Weights of a small GPT-style language model, trained from scratch on English Wikipedia: no biases in attention or MLP.
Each number is 128 + 32 x the weight over the matrix's rms, rounded and kept within 0 to 255. Layers, rows and columns count from 0. Numbers have three digits each.

# layer 3 MLP up, 256x96, rms 0.171, rows 34-178, columns 0-95
081101161122073155131163111094111116161146133107086155065151080140101128158139098133154136081075171137074107116094207139131178148132153126127156110183145112105154117108157163163108169166141116095156158130100131143162153132181141179169105120129131109113114121112172175091207144131097219140
128173112117195156167126133130102122148173123092116115125100147160127185201107146091110146152074146108137113148120171173183184150111122126123131129169134150166124078093153117132205155082092153125171098140129133092071132144120128092134127155111116092098155067192108134121078111088202131115
169115144150187091175117117166151096138149129183051065091118084111159166166089136135133112158141097120128090137075199128171188109111155144136167072101127159122121117027157129103123139157144116138101226119103189127052119143094123092092060148168114171129069070129167106142196155110114122142
162133133154162114071128137153138182132122125129162123141067140131142155151099192127094171113083109094102122112134112138089160181139112166199165120140110173145135177116095111147068132189087127100146145094119174108106177113166055099101108105122147126130111138133146087136150183149111108151
151092152103174167120140124085095141142103118144140153121129097133163110202162113177143131123114200113194150164117139093128127151114088127099134094140124111143117152162149124134138148138179126128190057098166076160175101109092097133152180084075049164124130099159204129182106106126122138147
149077108138156108142140186117078161114106072079148159170146120093112144095144110136197154135082147048080147106111155088117101128127130134161127179121136153110112166180137080086123076117168140136096175094122131188128141117144129118204193137099127055138127080113167147133149097093196132162
119166119143133098081145145142163113158136112126134128128131141147084153159138108169129129180116156095152194122068155154141140145150120118143105148113129121077088085102136131128061132136148136139143149106140155154116135118110118161190140110102124077128133119114160138125159160122152142144
102192191057068102109143117005077127115087105141119066010133077122142186135107095119129128130137113203150074120117098148163121143138160140129166118124069210122156109152079073130090166073137113148158151109125092150120127173129122106135092105169177153144098077110126131060167139151083091132
159131097172134104161099098094107120153167190112115107149159096120102139073161100093098080162145096102086111193063166126158187159129141146137111119122129115078106072154137137113074121051086024142114104156097158139101169109153137144170154157200119101059087111143199157135142104097138138171
175096137161094066121084123120100153201112114109112123117115173105117100121136133133099144117131119088129106126093135143167154128085161113113133093155090150106111121143127104100133138153162127143129156152118130137147117132084146089136109134160101149121133111158162128114152112134114134162
113188141145168145079054104157086138135167121086097043182134083094077146162144134048127148069107122081134204147136121150131125105123086124104055073174111180164111159181128191131153162168123192121121138127182110139149104126123068186094200164114102125219113090169073135140079134095177176123
146089158132107094129117126171181107165114118182129093120096149130184124130101111174130041181117167105112154074163137106101163134095145106113121123116072095068099184117174088125099127164094122113102165128048200124140154140115097121091090113162167161154141104197115162150123168165127115156
086111118106121142108250112115072131077126112148140148043107153146094221118086104165111099081149188114116161120097107100146117176174101128131083070122116129125109151123129064128126087162130089128102093087139147124088206150129178106144129052155152170103102118133191170148084095185143136089
132093101136098137099132127147097083108165178153156091139116185117081135123102131111142166118128156071109125163173151115088143110092134070107069102173156108143150098189190180181213130069095149121123095113083130165190115128135134119112089088105068129140128118095153144153151126149142183145
099141137177127132142101149139127120132122095142149131153121146162087128157114122141150114126108128164130104108120137097146108072087074179100095123140114177135139134153122119123153143112139123090155161125126143119123174172126140093157141106139160141188112127150121172161106153159120114101
075127214126137109036126127115047092154107140180159090150115069194132135174191201151167063187132166116127121141114134168120174079175104170155104151134104104110075060113125136117116138146159097157064079151114062112159116131145075099171141147082022129189125090113114129147062150115151169115
143141140152167114131178124154123136140115117111076106124163134158111144151134125124089109132145115132087128170144128135140156138121144104166142121128104069113064164150162100118114151106136139137119123136088130146113072135106111133134104092131135132105125090112101105129157136132133079145
113100141123132112163129082118138150135133121094164133061133163106106102159131111086124095177100105173077103100148132112099174093126170128097080123099145151165117113145095187109148147156152129145135172122097111140096132096090188128143124123149152126116087119129140079117130111104117140151
101166142093118120180141189113117128178157107125085104195059148121127146153148084136161090100116139124120170142127157180126150138069111141111165095100131148113157119118163144103145160110140167110094143122109107105113120140127130097076131132138101168136131144121147135150133100120128173104
072086135098090105132115139151110181133129147105164146135099116121077117059116118198178147067057143121157114192131053161133103168147127102105115098097159204167180121130160108159174194117173090062137150175247122129097103169107124142165149183098084117081176177088158135106111118103113147151
094133114158134152180101064146148189093063106060106117155118213163086124169123100151168128158139145098053143164104164128092094141110152117119182151090162103155164080162136163000138122137104122133149096005158183120147173089021136110158069136045131142075111219131091169166054160106096073124
156044092082129130147086162155084122098147083186152113102187145075211131119130166111156117109144224113148118220112045060183137143136190129108192073093100083125079139057177115110150147202152131141103137082125118105091156137159078066187169079076108186100152143062143111107193152086134119093
182072123126175120192084148142126119089159109136094154094155150150172156061164102065104173104113118123120149148123120154126112116087129150122112125143147070147093091077146057144164150120145188150137101134119140138084143091165089115083169117105188159063153136136067158091158086131132076133
111078081140174175221110179127132115146153129136083097216146092126118128105137140095119116096144099205154108138160150117056150175168078125150116149118077150112161138128131178121106148160103122232081200148131123118155147155127120157136153101116134082153210143081143129165136165104167131137
134136159123137097151128087111120205161119175132170101123080099078137096179167154175117158135158111122072070171064174149153148112095094103131149155148116109140162066123166168113182106148169184089151194139120136110125117155122136158148166137082087103150174125141114156118103152110150151146
084132160117131155155145054157115174202162136214157146098121126142124116108164139122074158097148190077105125145094155155134035128134092134110096109154132113111141180142103126108101144108102093052067184092098056065133121160147112135124203109100111126135091110127119071092115090115119096094
114124124127114090178157130146137137163120120176111135172117073137118106200125168162149159134210131127136177207116165190091147119124099126090088106091124131153123062088136159192137146190181098091155119128133138152125040166081041185119170106087076153087116139099120137172091096076063102139
103154073090131108138149083109100103108086124155122111091091132106177089145131110113167166112044130165137136129153140097136117171175123152132112113134168115136137091110125174093125126138166101155127120082124092095152136137150114102101149113144130132187108158104147067153156133118089126139
183192167106171143130142085158117131180132080138180154056103135136159146120099094180131140157098129071181146134112152099100134128103112097133153154086128131079105193147176107075134161107166158130142125109101146111051103174112061104150104133122102123130113155145129126197214127126110097104
105159082108107105143145097133142130118144108139136121149088122159144149132181177149103126134156135137120116122135131137064091117127103123131132106086119160151126131134139133126114105150124128131117133142084068107160158148121128096150120165138115136132176149127133106122070123134128154085
130156144131124176153156164158122139132132142114097099192127157159181112152097109038107154102119064109112144148187105104159119127093091091138126152144134152100150109124132079114113136170118133134129097157157144123146128093141127100088115140081093138155147111113123159106207135123057207088
123167113163126155174175121158141123140181149100137108125117128137077092093129089118106103125117149126126137115154158138134152119089134108059125156116140150165153117086076120121132146123121104106178113166173105141074147210130105096106107130141075121100139143118082146141109135135109169082
055052166142148188116146170105162164114106136155110142135114119127114052141167107118130136144052113148127165092167107149104113085137150098138189094156132057089120135093169130174197096159092144154117097144116114170134090127075133197131146109124130131130114137210142177105125114124159128153
067171114104109144056110110103127200076117122135160130129149127137106183154178126158127163112126123204126143124125114135154067171101093131114126137102171093126159108161106160164151149115109130086145143150138144117128080120174137126134120150162162181187154086100111131132141160160131135165
086160148096085086066120068135080088076143094104164186103098129178122106154128145149087146135123144156180169130132154196194108138133171125097164079054200135093096066164114138114080090091171122120179125147122182101134052180134165144113081118143155191099177091066195116095109151108090109081
088136121116126128099195128112159179126099164136114119160080133100077128149199125183172113092120099131053092081104130097101159077121165123132127100077091166161108086116121149163115132176133099118168119108098131164107113091132106113193095125156139143182133108118151092110118154119138139179
095197129103103125097075124102137162103145044138078136107100130075095160116104112182096197136134102175122086136085112109127101102070167129217144146127126138198114114087179124113137136075119131073129159156114105086138092110136081135102116113082185216161086091128096079161102141132150140127
069151121150126054131097085095144156113174151170117094138156084215142158096166138107094171067179154122171132151169050118119158162117184164132156104150079187122085125091075173145141093120062128078104224104156127090088175087121150155150176141102099136170173101186120116135160088129123129110
168148130099117106108074142091182099149111172116129117106127173147143181110100138111114137106146152102171135154132091049129170119118164137102146176134104095115123121051136129069125133138126186150073072128117154150097121197127124133098121107141098134107104137133131128106171209135169185119
140149129162097082100107134148091162100134061137161089189203079154116126125104120096197085064105205178143030102162160161174132127110134192102177107164201197050052098161064098141139214140036111135141189108151027163096121118114150096115079111177100102217164196168164097109130211058082133132
178096164106108220156172121152095132188120209142136141132085107131144164124112151145105150116116083115193084145119136157090106115126113059157133136134134092139170125188123133080137116093074100119173151117105136135141178079131137138124156137194070142130129109089161171166109138142089092101
137105110173137094135147132110086127096088157076071181164186080077084091077173149060201121108147107120091145116098095124115131125130111094111135123056074137126096125147154180146187120150179136112084050098181163185148124130128140201094199164099096131128162108052121104128082105140183116125
064094071096208061211122153103107126058163067039169112072102122079149110172195101068143162167151126173067097147100081187079145125128149114118201201160118174082142178186130101150166064121105157115100130175084134131150159136155126069147097163088166169058122062109095176151108176114072091174
103136183109161133094158082152158106120155114136177129105146125085155174137170089088077123101119142114128094123146119136184166062067134102065097135100120115114133147126120129062061148118097185175072080152126158171187151160144122061100120070078053153104181130131094120148242115117053158119
137181139187140075172152080116108123134125072125149146117131131080082146122184124077114193081098154131061101073130141141086156058118093164167156109075113194130163141124114123123097185121193078121164107153121086162093161089125100164184119136139081096144116162093147096135103180135114076167
150154129132123140197133121147118108091104122146115145151083122135149152087142134146133174101180118121139104143118108153105141150120125097149096137115136154124119124139121111152113126087118119151065124176126123115122114097114120143127146188107103101101183150169134133139119104119121091112
168174123097129144143134158145134090090120085104126119119125161136115123159135176121163131126103081139110097128096191110131189140110146164117168175122102140162065099102141145164108132167117066110166125178082142107111130181117068149132032070147130121127086106117115104138092134150086108166
132084173085118128103107083154106150057113118083164165105060100118123080150120102179074131104096136075137085149105160144138131090079092132145102164142173127111113150163108135159091120091164157110084130102163152176136133106126199118057064085165202150118132095167126121133142145094085114155
088129121099107157140128120107184158163132154145169148131108144083091153081129075139166099138131152162063141143160106114125096134114153098082143122133078117111084091161088159084117121139125126135149108166122154152144100156186158157101169157145156173112135088154117102060077144163147191106
136104154178091116149217135089121012123122123182147154063107084206111108176105110108092177190126204117088128181153145154109111102107155102123102049099152087144184078138061133114175163142115131190102157171125125173126118103128201129128122111118166119109175106134215120132163061167098113153
179104144160154143148139169163195089110101128143115145185113153066093138065136161153140125139132111091116104113143149163146096143180158148178161158135121093083190110154190100138121129129073090163131142163170129047147137139166120143125222113150173110125090101161140153106121145106115127094
129098138123113122146094127210104106160105105176170161144134176143153127106114122137149089123162123136101137151137079104118126041140177082137129156153140105078143109209122047082110154112108203138142100138168101112171125162119187086148147139141178134114180143124209162097160103107090146104
110144157112140124120130143143164118092120060102158088124067177171112112097125187146147104130156096167116132118149112109112177075134159145074134134131094122151132117152152108091125117099114135132093135117121116179106109166194113139101154140126162173090099138143077064101160134139170125160
093222122106121120072166168124084100152131171171112133103126142145078094157128110085111114126112143101135130175145102075207081161111200102103108097081120129093135103147121168129113120134154207116128101052140090095071092125109149161169085185120105107136140136099150094184120130149134163090
124119072088144139106076177099074099128120153129131121108109167133101177154081056159169114128174152163127154138119123117143113099112132125153140128101147173160122118175133102123130120062111110139114130077178094144110155192136149128074148110064125148106110145120070155134144050151143240101
149126162176117185146132151194142120165119115178140130073099165097096119154137133146159134038164136150133101127097135074186161099175072091045166108138150130145065063112120162089132096084060214044105199112148107061104073189083168131040134140163167147079124166183117126147134164142150142132
056178154167107133149158179117154168112112074167124124131135139119141084123107145133108101094097109097113103083139147163172117114119084154180125176121153182102150115112060142115074133136118059106168160169090099125115130118138139152103115128163112093131121108124092131114169152194143156099
126103116150126054107091099091089078090153162151115118100162134146109087072133123118160162066195152150128107155101136133202066076127106155096106133119144189131124092114136140110178135142131186142060137128166114110115066131104163194100135084189150080106118092090123153129099199119220149164
073117140185171168120158137211133128128132115157111128132108141124103054132121132150096140143129073125124191117141137141122106120111105154155140124154148138097131153095127197136168138149125129149147129129124101172066115105131093141115103160117097095057101107110150115117130165120122103169
149157085210115125152132169133114155128095128128133146139101110120130129168098041134110121129150099046130102141100122157175111129220116176138082157159118177159120175097144103124132072133092099057123143156162131153124138097140111119085154146105149130109076117188153188134132132171136111140
097140183143156150142115107102147111141125134158102135109122105159084154128188120109101186161126141130158107064116094146116110081127116115148099114150118140128146150144108179129133126126104109093101131120140116108089114092071130151176163126144087117128146143117127110180142110126148169105
124166132127124149137139106118153128101131072102128145128103146091108169138126124095163161131147117124144157105120107136075152158105132183124102147167134139117118149154116139126153098115094116152155162147118111126135090127132129092148136103109143093142121147123115132120136094082154129149
200142098136140116107102133087101091152088078117131109108113147122141144170110128101115149141099084144121119136136092133105101133066150144072138103118152118107139131178110116114121094126122185143122117103103116107107131119165095120149153142154181177132141120132123138124087139097099112088
124105117081107123120078166160114090121098081127116141092129192121112118131136123123102101059193175102190071150117064187158112119177122098116151103144101096155167120067150112150082149138115125145110152083162109077099163229195103146123091153126196132153128148135129144119148139116094062119
128132164075140198138129137131170117065102116069147154165187148128106096107108191130134146111114148135138121110127111110120138162113103151148125166131145085085107134121182154080100094146127103192133130167119199160215130070162158187073168090140068135134189145120128180093113101109086124151
166160086166139091187102150128080131109119084148107129138103151112167113108153140136170110118147111166112155159054190124181079125124143135145166112096140164186115116160167097110151131129144096089107160123087163127089123118131168115098063188112153197132073106089148105183173108122172142139
116154184082176157100165112155148115141106177124145155109176154106117107164162125150094139185142094119100171077087111156149190136114166177125154152202064077157164163187148132121171107111172132120118117116053182131143059174137118122130081118153118149186200164143096153114139066108095130089
183078148197142149134162174148049120130136087140106126181096101103173170167127123171133155137107127062110161114102084119078109171098081126171123091075154120091141157178120171141111133112117158125140141105139147126148146069174136174119136116137091086104089166145124078111131125125168095206
148156130132110139110178153140169116127148117187142110137174096082117118151087141104235100061145159144069149135115149171125096083172122098185131162139152115185081130103078186098157137118124165065114117117141134158122151115103159148099199125138104066114089138154104087136165140113061103049
110172053154148119196139151091162177144174141145133156133100139146108073134129126176160189168188126136083118133101157095192117096112152164102128143120147057139144118107131098149104101100142065095105181126083181168103095164126108096166091129121154150128119118110159164135123164140163231113
175161085097142171130126135183118161110085117107136100068065156088116105126110129153111151095106053142096192159093106126154149161179112123118140149156129084151149058121138170120045109130122124195142080136128105118161122167138167199138182128169117112138162089076096159105123160120155113106
131112103105113146147178116140085161123140131172101124162128071108112133098152138152153112139127102130109135141119186134115130072136099120131168150081038177125106153119147097091159160134078065111110160127106159132163044088098146105161108141174152158146095145114107134144158153114077153148
127110124166157095124097132095110126080127087103172120136139145189137091160201155101081107046117132115117175128132145159097114133128137133116120133178175148140215178143127128179131130170080130113153170130157110082147167063112077136147160176196153160143097099101122043166148057173099061139
166073180034144088149092071075163142090118121116080165114178125086097115116063198172171156181093127163058088144117107099165131081141123208088090163147221164145160098125130091133169150124182151112092117121124120090161057114092121033136108140142150113154100203148142117163171156081223080136
105143100142153172116091150134148145104137131111096168140072111102134079081175104139151109123111120118181123084154156162107109074124091135124097144128140220157110136115069141082139161099101055159135132181195135134145154133147153136132105177157172146133119110091190203108090132127112095103
082118085167117130121117112181183086071141168111122118097115133167084153148136076141158119089137086176126124150080120127123140096171108127135106126092052137189120118097100173166108088135125135102138142167146110137116106111080125053107146148111117126154059067119142095175095063095157143102
088105132156120145156158095209111115151147095162119187071143135066107124114180146120173139119129168089108123138143107074123154098100113106095080134140105173116158177173107185124160061107140138077158087117176035131121134137101100136082179134184070061177157152095107146185106191133077131120
112144152115109116100110063143096153121105113119090082113083107163135167151090137105171118073166131109126122112120133117171123116130147137161125143125137202116095170116063176119072154144139102130074133116122142132127121166122198120125193085183169114162189118118077117131114191090069185108
100108145140108096128145086115075086126104130086131155149179079125109083083120202168133123131131157146157189150134120151165110165056090128144099143048114102241108141145124169139128171185170215164118125116167122088138140153113120129117117152102108064125139134127110072170182101111132150169
156166137107114145146116148128171162113096108086125164125131139141132062174161131112160139170131086145070136148127163104127120142114169115075155135164134141121139109117132138123149123101107190125156100154087182125183139167144139118153105144127120089138122144126113150099098079138124115131
116086189145137115148086098134151115159138161118146162140119137138142068123106221139126121140075154090135153191133127116127106151102124138111122119182119099076114153137110166149093103116119129095193112077090146139148141175140136173141097105120146084131132137108136159190145093124100163100
110124141089177120187068162153183161113088074061112087147124129084135112110076147160194142097154128121127168160113119185116099078115179113133120086150133156143150142106145134103148105102164118171080169169144179081144156150078176143151166185142153209114201145135174185157145081068099084104
111069132153169145161111189145092140105098131150136166121143144138170106081163166107161198155183143097109146114137117092107073069148122108142179137049160141130129175145205094161102071151117081120080101122119104121117106155127096099140122098128124158092106133123070067114140066149167093165
112059107132130167118141125151107159149118063110138172155148118113072135122108119207147152139092110109142089149163195133128167132165078132171119166190197177128110057113150160141151062154157084120129128183142113147152127140141087084119115128155095181094167119144177135158123082102159115158
110114149064110162173117117145102156211146109116103168078146149147195106161183192167136143092170116093102183197128151149140171113165173084123116129143052163189072080123178220166102107178129158184117078172137114155160092123126127155227158114074035117094176175130112086172086120149131138199
155130141147144142141115110091166128086154145151108130086118139159110109157093120125124187142105134139088139149164146131125160110119063155118142133096145120115163157129164137119117148144121141134121122148147111148146107087146156102118122144152128076127146089118089114100104158130113132125
103169130152141179096127112181159129166158109079162131113127178069080112137182139165092103131081088090073041108116162116102158130111125126112096161134076189096217121149143115183113115088154145138140143138202144112136094171064103132153134106135116098176142102173165110114120091157178124106
103162145128143135178108181147175109111180208102017133178156079135111101108107118126225117151175087122150208137064193160122123167099115162193149151104117103081118144105158129133182064168182125092169170147118147135108103174172098101180106184087094091132109136110133136124116116177127026129
134122139111136109137102119107129114120142131123153114117163144158120124110135132138096125127110149130124119149136151145095136130129114147093149126162129109117096109119142110110057154126110060112129106166125088104106108155073148149160120151123126118142119069124091070152142106119187130137
119172091163173115173103125139133132101128098198106227160118110135178111195157195120015121214152058212155110198046064098120122131156092183083132120098101149164086101131127110143164029136136151114100109081122118151192117080114153145100165143111104118196060120144106117096171111164121027141
097119050097186079137116121133133064132123122123071128110125193121159112101134221111137151101180132124064135134170111171181133108132147070145183137076097029122080134056147170134114127191155111142102152155068106128121137128163080173138162096126110156109155148160087198155126147143152143105
143111135114059109165158051117107152119195053076106104166153126128152146100167204053190150138134075152118052080155187097118165117127127160097144101170197154165109105135141085199098089155079076151115061071112120089117174107185117114066170115135176114104147171096083112125159095115151077129
086111133136155151159150090077176190161134053145111159142164159129116087052127101096066197068115159119152101131094133109099153156144142117127065143132156085170162063112112171161112151174111161090179209136123133071101176102107151173142068171148119085149119137201107090128184062169142146178
132125155120086154193116148140098145161163181063131183142127139176191122098086156195102105152145111074128154176123132107134107135094076162168157102127093064139109135143210157103124111076163195114076171045121079116138174161122105139115106106131095102090110104113126215120176149120129172136
162148079097162194148096159047122139151112122116163121117099181123143110151163084167144165145139108094064090170160207082131118202118149080101128166105101184104064090145098105049095183077158097123115176108142083146191076116107107065121176065110169208137148054126146182161132166042136166134
158146138087202141093138124165196120155097129095097127070144159087090129151083163086157079142152133153138140113117239123129089132125135144077132139202153058114148053113080169054122117168051128118122182101201128123109050110098163094108207180085087111157098116124088097131120165151174126098
096158077128120156166075110112164115135140103128138086100207211151103160096201123156094144162175189157095160130133148109110108106090158133089119154115083147130126143139141115143086076103125135143196151184174140153187098150158095127110055196109156119141122141121103088207168121149143175146
163083196141100124120139127152113130142118113107068100102139142162162125174085118118111142126116121084120126135086115105194107113124137160117099121194124102096023066141174109117131168135141132136106085116128145134139178157119122143120118120158099057103135188135135141052118165135137160035
137177105133112183090110089113159132137127180100116202082162097054095045140152165184068130201134137068122098124084061097143131154139174098108165092092103113195114146098112119101043155122090154110213168126048170133111087111179056133129176006122101175064135112126136037180115186142116159131
109230061043170148124157075105151009089123145084218098174049130027114126161178155165145117172154077129056076160158118100089143104143195147141150185112109137043179053194123124221146115123142123138155116197180151152039094115116139127159090110113167076150137149158144149120093138107131182233
093085131138137155116189128153126156107120126101105185143105064126127129165100122151124141154114146120146170120113100105126116146107145086073094113102074118150115137142119171147121154154127182086104095106137123143104180123122116178161146111101149099146127115120135062135074099128115135056
123155163144087105092110219126128080160164169135130176134102128079179143108061118095170164111128138104087075080053091112169140174173148153142157092107188141107172139093074148098091119111110139164072146124174109088109125157138115063116132079151130063146111095098053187031145155090070165124
106125138126160087097170160137096148116131138166113167129124087138136066147134136183136145105108156113111090157114121153091130113116140072126150159102139060133102108122113169164103151161161105125155080104136163164107179125119101134128108131156065092126076145150124106169085172122053121116
078131113221100148146163110161126116162126098176102083143117125109084179151114139108079162079163093139057167207143134119108106063055111102111097069116162090144173104170123053090099132155103151108139146081098109163050088049096129107140174135157108133123162090174097100112127165094123092131
105197111097158145105113117098136071101126108115147158158117132148166111165182228157068139181100162068158132144143108158108164148120197107153088146177108098140121106073167113145137114170150113170136195082146074127139160157106097164142138102169102129180118130192149133118129126095113093176
150127168141116143118086118141177107141139144125103090105130139146198107143143087126125134146168090141077092133146099120121141097151106105104171137128121112140153106155125131150137106149087144103112110138073180141189052085114151101134068130115091105087083092097134123124187166089121154137
140144136112111123118124136098121202137110131129108117115160064115148112156141191154060124103142153136130133138131105115123114154130165122134155063115099139115130139129160093113088170117112126156139121110145175152109128145092113134076125086141088175110128115135106086130157116042113145153
122158144114109101166113142093037149139137120131136146143170133160185124102084155085139150128125150137168128103147172093127118134120107102069116147149126121078112147126125142146157133090150125160154085103143182151139114098154131173103127095164141092119141123161104124113135154155110143125
072135078062124063103148076099141070151132145125117175050038111097133117099135143171084143113157111110123104096071138111134088122177127213087135141090085196186151060121120129161144144069121134137164126133040138156034176165094135114134064155151120155101093157156160162082116184125141119094
160102130060136123127058162110145116106164224095090155110205187161143103097181132099118214097100089176112053067074202150060168139143094123151157100165142140161164178117126048124080153175081050032130162141109103158117120094199089137175057160124138093120200148131074092064120159112136041148
200063112132117144101171127122152128126085119191131048128091165202130084208049102091118132116111145108157126088090102115205166197087122102106069225145216129077175097111146132122124152101066079108134178140162157133172179202156153170026117147142156144157133107117059147118152176094105170089
075108094094094186123115145159115101155117103126154157126129051171088132113158107147161085143165077155139107141109158143129164097128104143135079143172110146163115124110131142082095161121168102102161143163136169153105131084113115143125115121120109136157124087128124084116130135132128111138
131061147169128106180116111167144122142091166188095139147132103114116114112138181133096140111216115114128129175177131138080134095202129067122066137179106097160155120120115156148159081166142134120166157059104130086157137127168116152122168147148195106105120174137128179204121107167145113161
141080124112139059143098178143187155131106107147120100103067170121113139128087128115134056147141083134138101086108101093165141061126168149162088114171143155134099128150059108072152111104088169145135153117123068171081152173146210084127121099172163118145066106178085152093069171125154155100
102139141127086122112205158105160151166127106158136107142105153159125155132116137191122143157111087115149135107127161108182135100160114144122108079115152143123136107143166092106116191161125147120092150119147100127104178149161143176113090130145102135045149124135138158149127153115149153215
191113090175116112108107151127096122129178098103123168157180150169167166149139201049150151129123192070090110172115131131102191149145094056113157112127136069184087134094183173171057120195134107133163099127143083156105153213163074148143125119119117073068129098100113164074139068096091113133
090112151139092166092089113132153105141148131117142193134088141069131133175097133129059118135111127114099169062150116099157140086103111119157158112029158098150145149112135055099145114120153151125040128174109083091059137114068099147144061078123075159114124157121141149149123098125171109109
121142164129094192137096141105119089134129175102145120142133128135128103181073168134132113165108180116110143139139143114113128107103146153120122165152147148145113136086134128193132059108070130122155091133146166122158148192093120142108117125155155160113145151135156191123139085149127185122
120064161125131147177134173067104129151221107174161078089203106122159129103167117120142092170110166145136148133118084085141131149123160054139103093109119123110100165118190139085087121120105143140062040104107112152146124183103131141114121104135087109074109087137109132162191091066194111110
104095107133148144167092102156165173136051110116177161146042118130193156173163077117162152189103127110131138116078130069086096120146188143125094202211073125103158112074100135129062034097076129085101111123097110184132167129140154080082084150110101098143110092118142146109141096145058193113
106071099108207130112128154144169124091155086220082097052128114099119105156121131175158116130093147175154127176073120128151140178145236155155135147057116161183171160136147098098112124105082134132119146109094118199115152136110162109113147136140137107084147049152128108110128138126119086140
117082167145108140110118143128141086130113149117047160173083105165117138133144158117136134065115126073143135132144034141133066177103134095166128119115148131155094171127133189150113143157199088172116087130045171139109129093141114230144136112147098103176151123072110181149154150128125102110
129129090146093143144153149188165112124131097212095131157109109122148170131126121150113132141162140157112150157146138114095114168139113166135149109168137163064138145173132116170114125128153137168144124113160122073149170173097116100121157211113096122142116154111131168131136095101099059140
098175119123105161091167118107089169125122133112164120151120120102086146134133062197105116109110108094122137141107090147135138144113125139110141149072098126141138135157130134092147158112116169135166111152123128163190073134157123108145149155167149133110109104123157124107094091151157115133
170165153113187052113138093084110109116133092185109106069126172103140151157183114099089111139128098143083082122148079156082085144162109128098153100091090166076097104116105154109193081099107140156083133130149160196086133047130170143099157047165097119121076172130144143081183138125110152142
162142180144148091126049165142161136161106132158162209164125166060139139091139128162134160104051119128163131129135119193117094132092108141167123080127102130133123171135152117111092162152106128176065140120096102124113137015128059135084170131145093179127117102122155087127083126128117119112
065060124153094135087142149160145138097148089091150138108166182127145169119117090135147175133135205156133162110084139135068104117084156159143118163101171142093108137094129165162134118159122047126185162188173119135130133141155099112104107118131132137130134097114041203110199081163064134124
144123143123124128172135115121138100130155067054180102102142116149144118121168135123132210093131151109170103121162109131126150170127062061070097173132146122128126167181109086115105123114094107112191084148195070121125113110113073168099123154063103062091063117122090064135150118097195124165
159188108107122183099091127133098114106152118158124120143160127176116163171127135110081075092080155124138143160112112170116179133179103110158116117134071147226106152106121120115167085094118084142173125152156169125143130145167127148187113192095106162166103148143202136136080085138185088148
149158153065117076137181100083154147117146123115141104124127126164144120095113152142101089120068166111150152119144082107144136200104158105045109114147154132137123072131106128122102133091082111137077060120103136175122180171082171112143153162130146139158102135118148084085147121143100118130
211100164144118143115189107132132078071062141118110152097137081153101102176082163176134099045147182121090133060107140090159142133158218190064105155116108118099075093134115123145092114071109076161131140149165197218145170169123172117063133129155099103095106113087196107106114152075115206133
135113115170138137120124058109126114113131180098063084123091116164104080122157130162145098141149086102123147116142092105142125138144162090179131070090178146162103132115140163097128028117168132127159112190046213131167082073153108091127113136113121094103139043157154136149126068085137134165
109141123085130132128184116116103097131107123133130112132120110125067172147141143173134170141161137133139129166111106170119132119150133111139138132062189088195159114064100141175142125171112109080137115156100109109120153121146103153171134155128132120150134175120104142096088062137137128127
063152135152103092125102116042108132099212146129129094181171163164038098115107133110137164126138130158176132127132099157170139141125129142126144095123128101108075064067126128168108087151110124072175135101158121129153120118124097178140142128194164172122129155184143079130111134105109088118
167174146098121147144138144114116144089130156087182145103104154130123121138101130154146140085144132121143090126146136107152088087100156162134123126127139129154144111068088191140113175089090112135103119138158101158090093134176125089093118187039128113123142174084152115177123138110136167069
152098155118134134118125153139105147101101123170167130096131181125192132109147136097108141165123128113077143136108124119095139165121115108122186087103133086165109099124185131180149129130151122114123127139124131120119157126179102133135162157141128145121164186123152111096156134077108081177
130061171096158128129102148123152110108110157101138132169127101136152150135168128139140135160164111157110146082149138142122122065119096119094084177156146119146150134123066164118137109105092148115169125127147135119151115119141169088127187087143137136122129096091147158130122146128121174072
097062126130153035132120183191086149104135112119079129133138147136142178153148126047157094118161094106111197183115141198139108146178129174121160103123119132127166151150177132172141084224120119132121129109175095078124113125107089131150125128150127079122135106118128083150145050089171118148
121141112139155110158141107131110119110115128104070128134135132108094154138079150145137181165124125102114140114121143162105134114099125114166154099161125092118135153102139159149120181072104147177140137165097116113143099159150144200119065065128142071149162161125103149146133111131111169119
157137124111138081208095167102117103188197130047104126118091162120125116121140119101179146136160083077100153149180128097105127150101176145191148168132127157136109125081130180107105093163172158089160160211148130153151125129108149182086172098136104104088107141120135119107120120110175138140
163161130083126098140114178123146156096146150080124078123097153093099113144148116152081158067147098125172106137128173125171119132140174132138128120122136154143124097123102156117086134076161174127100153144162199108130084133156113108068166091120135149142114129126107132133159156136126151087
127158132119111169158142079136108156100098086122125114168093110054121174157168134215133147145158119122071175151140098103126125173140138134150153178119164110127095101140083127137107142102165157098135129108106143063112149094118101085165132087152114141127141115086110154146148096151110143097
122174123127130120092120088143143195063140154070153175093120079098090188084104133175152110080175119016101150203188108070040064132161081105087121110048119057155103181147107161159127030163146132064105081086143085141036107090095077069129167220137134169113182071182093186171186120090179166172
069077133149142092120103111128127109112161185203213154145074094165158108131174162125105100098191138120182159149060109116144097172142099102135119075108130161105094133164091122054170118161134090100168118143076104124118101086109128091091162131190096113180128112182143167078129178054094122098
132104088136164090168111189085130086131194126118108131157124152150183132144103141089126117132169107088182119136146119170131165114170166123132090142094111153157107166072123101108168130123111207193116088094163158101134142140106139125067175069117118147060124114129127209148092153119180068147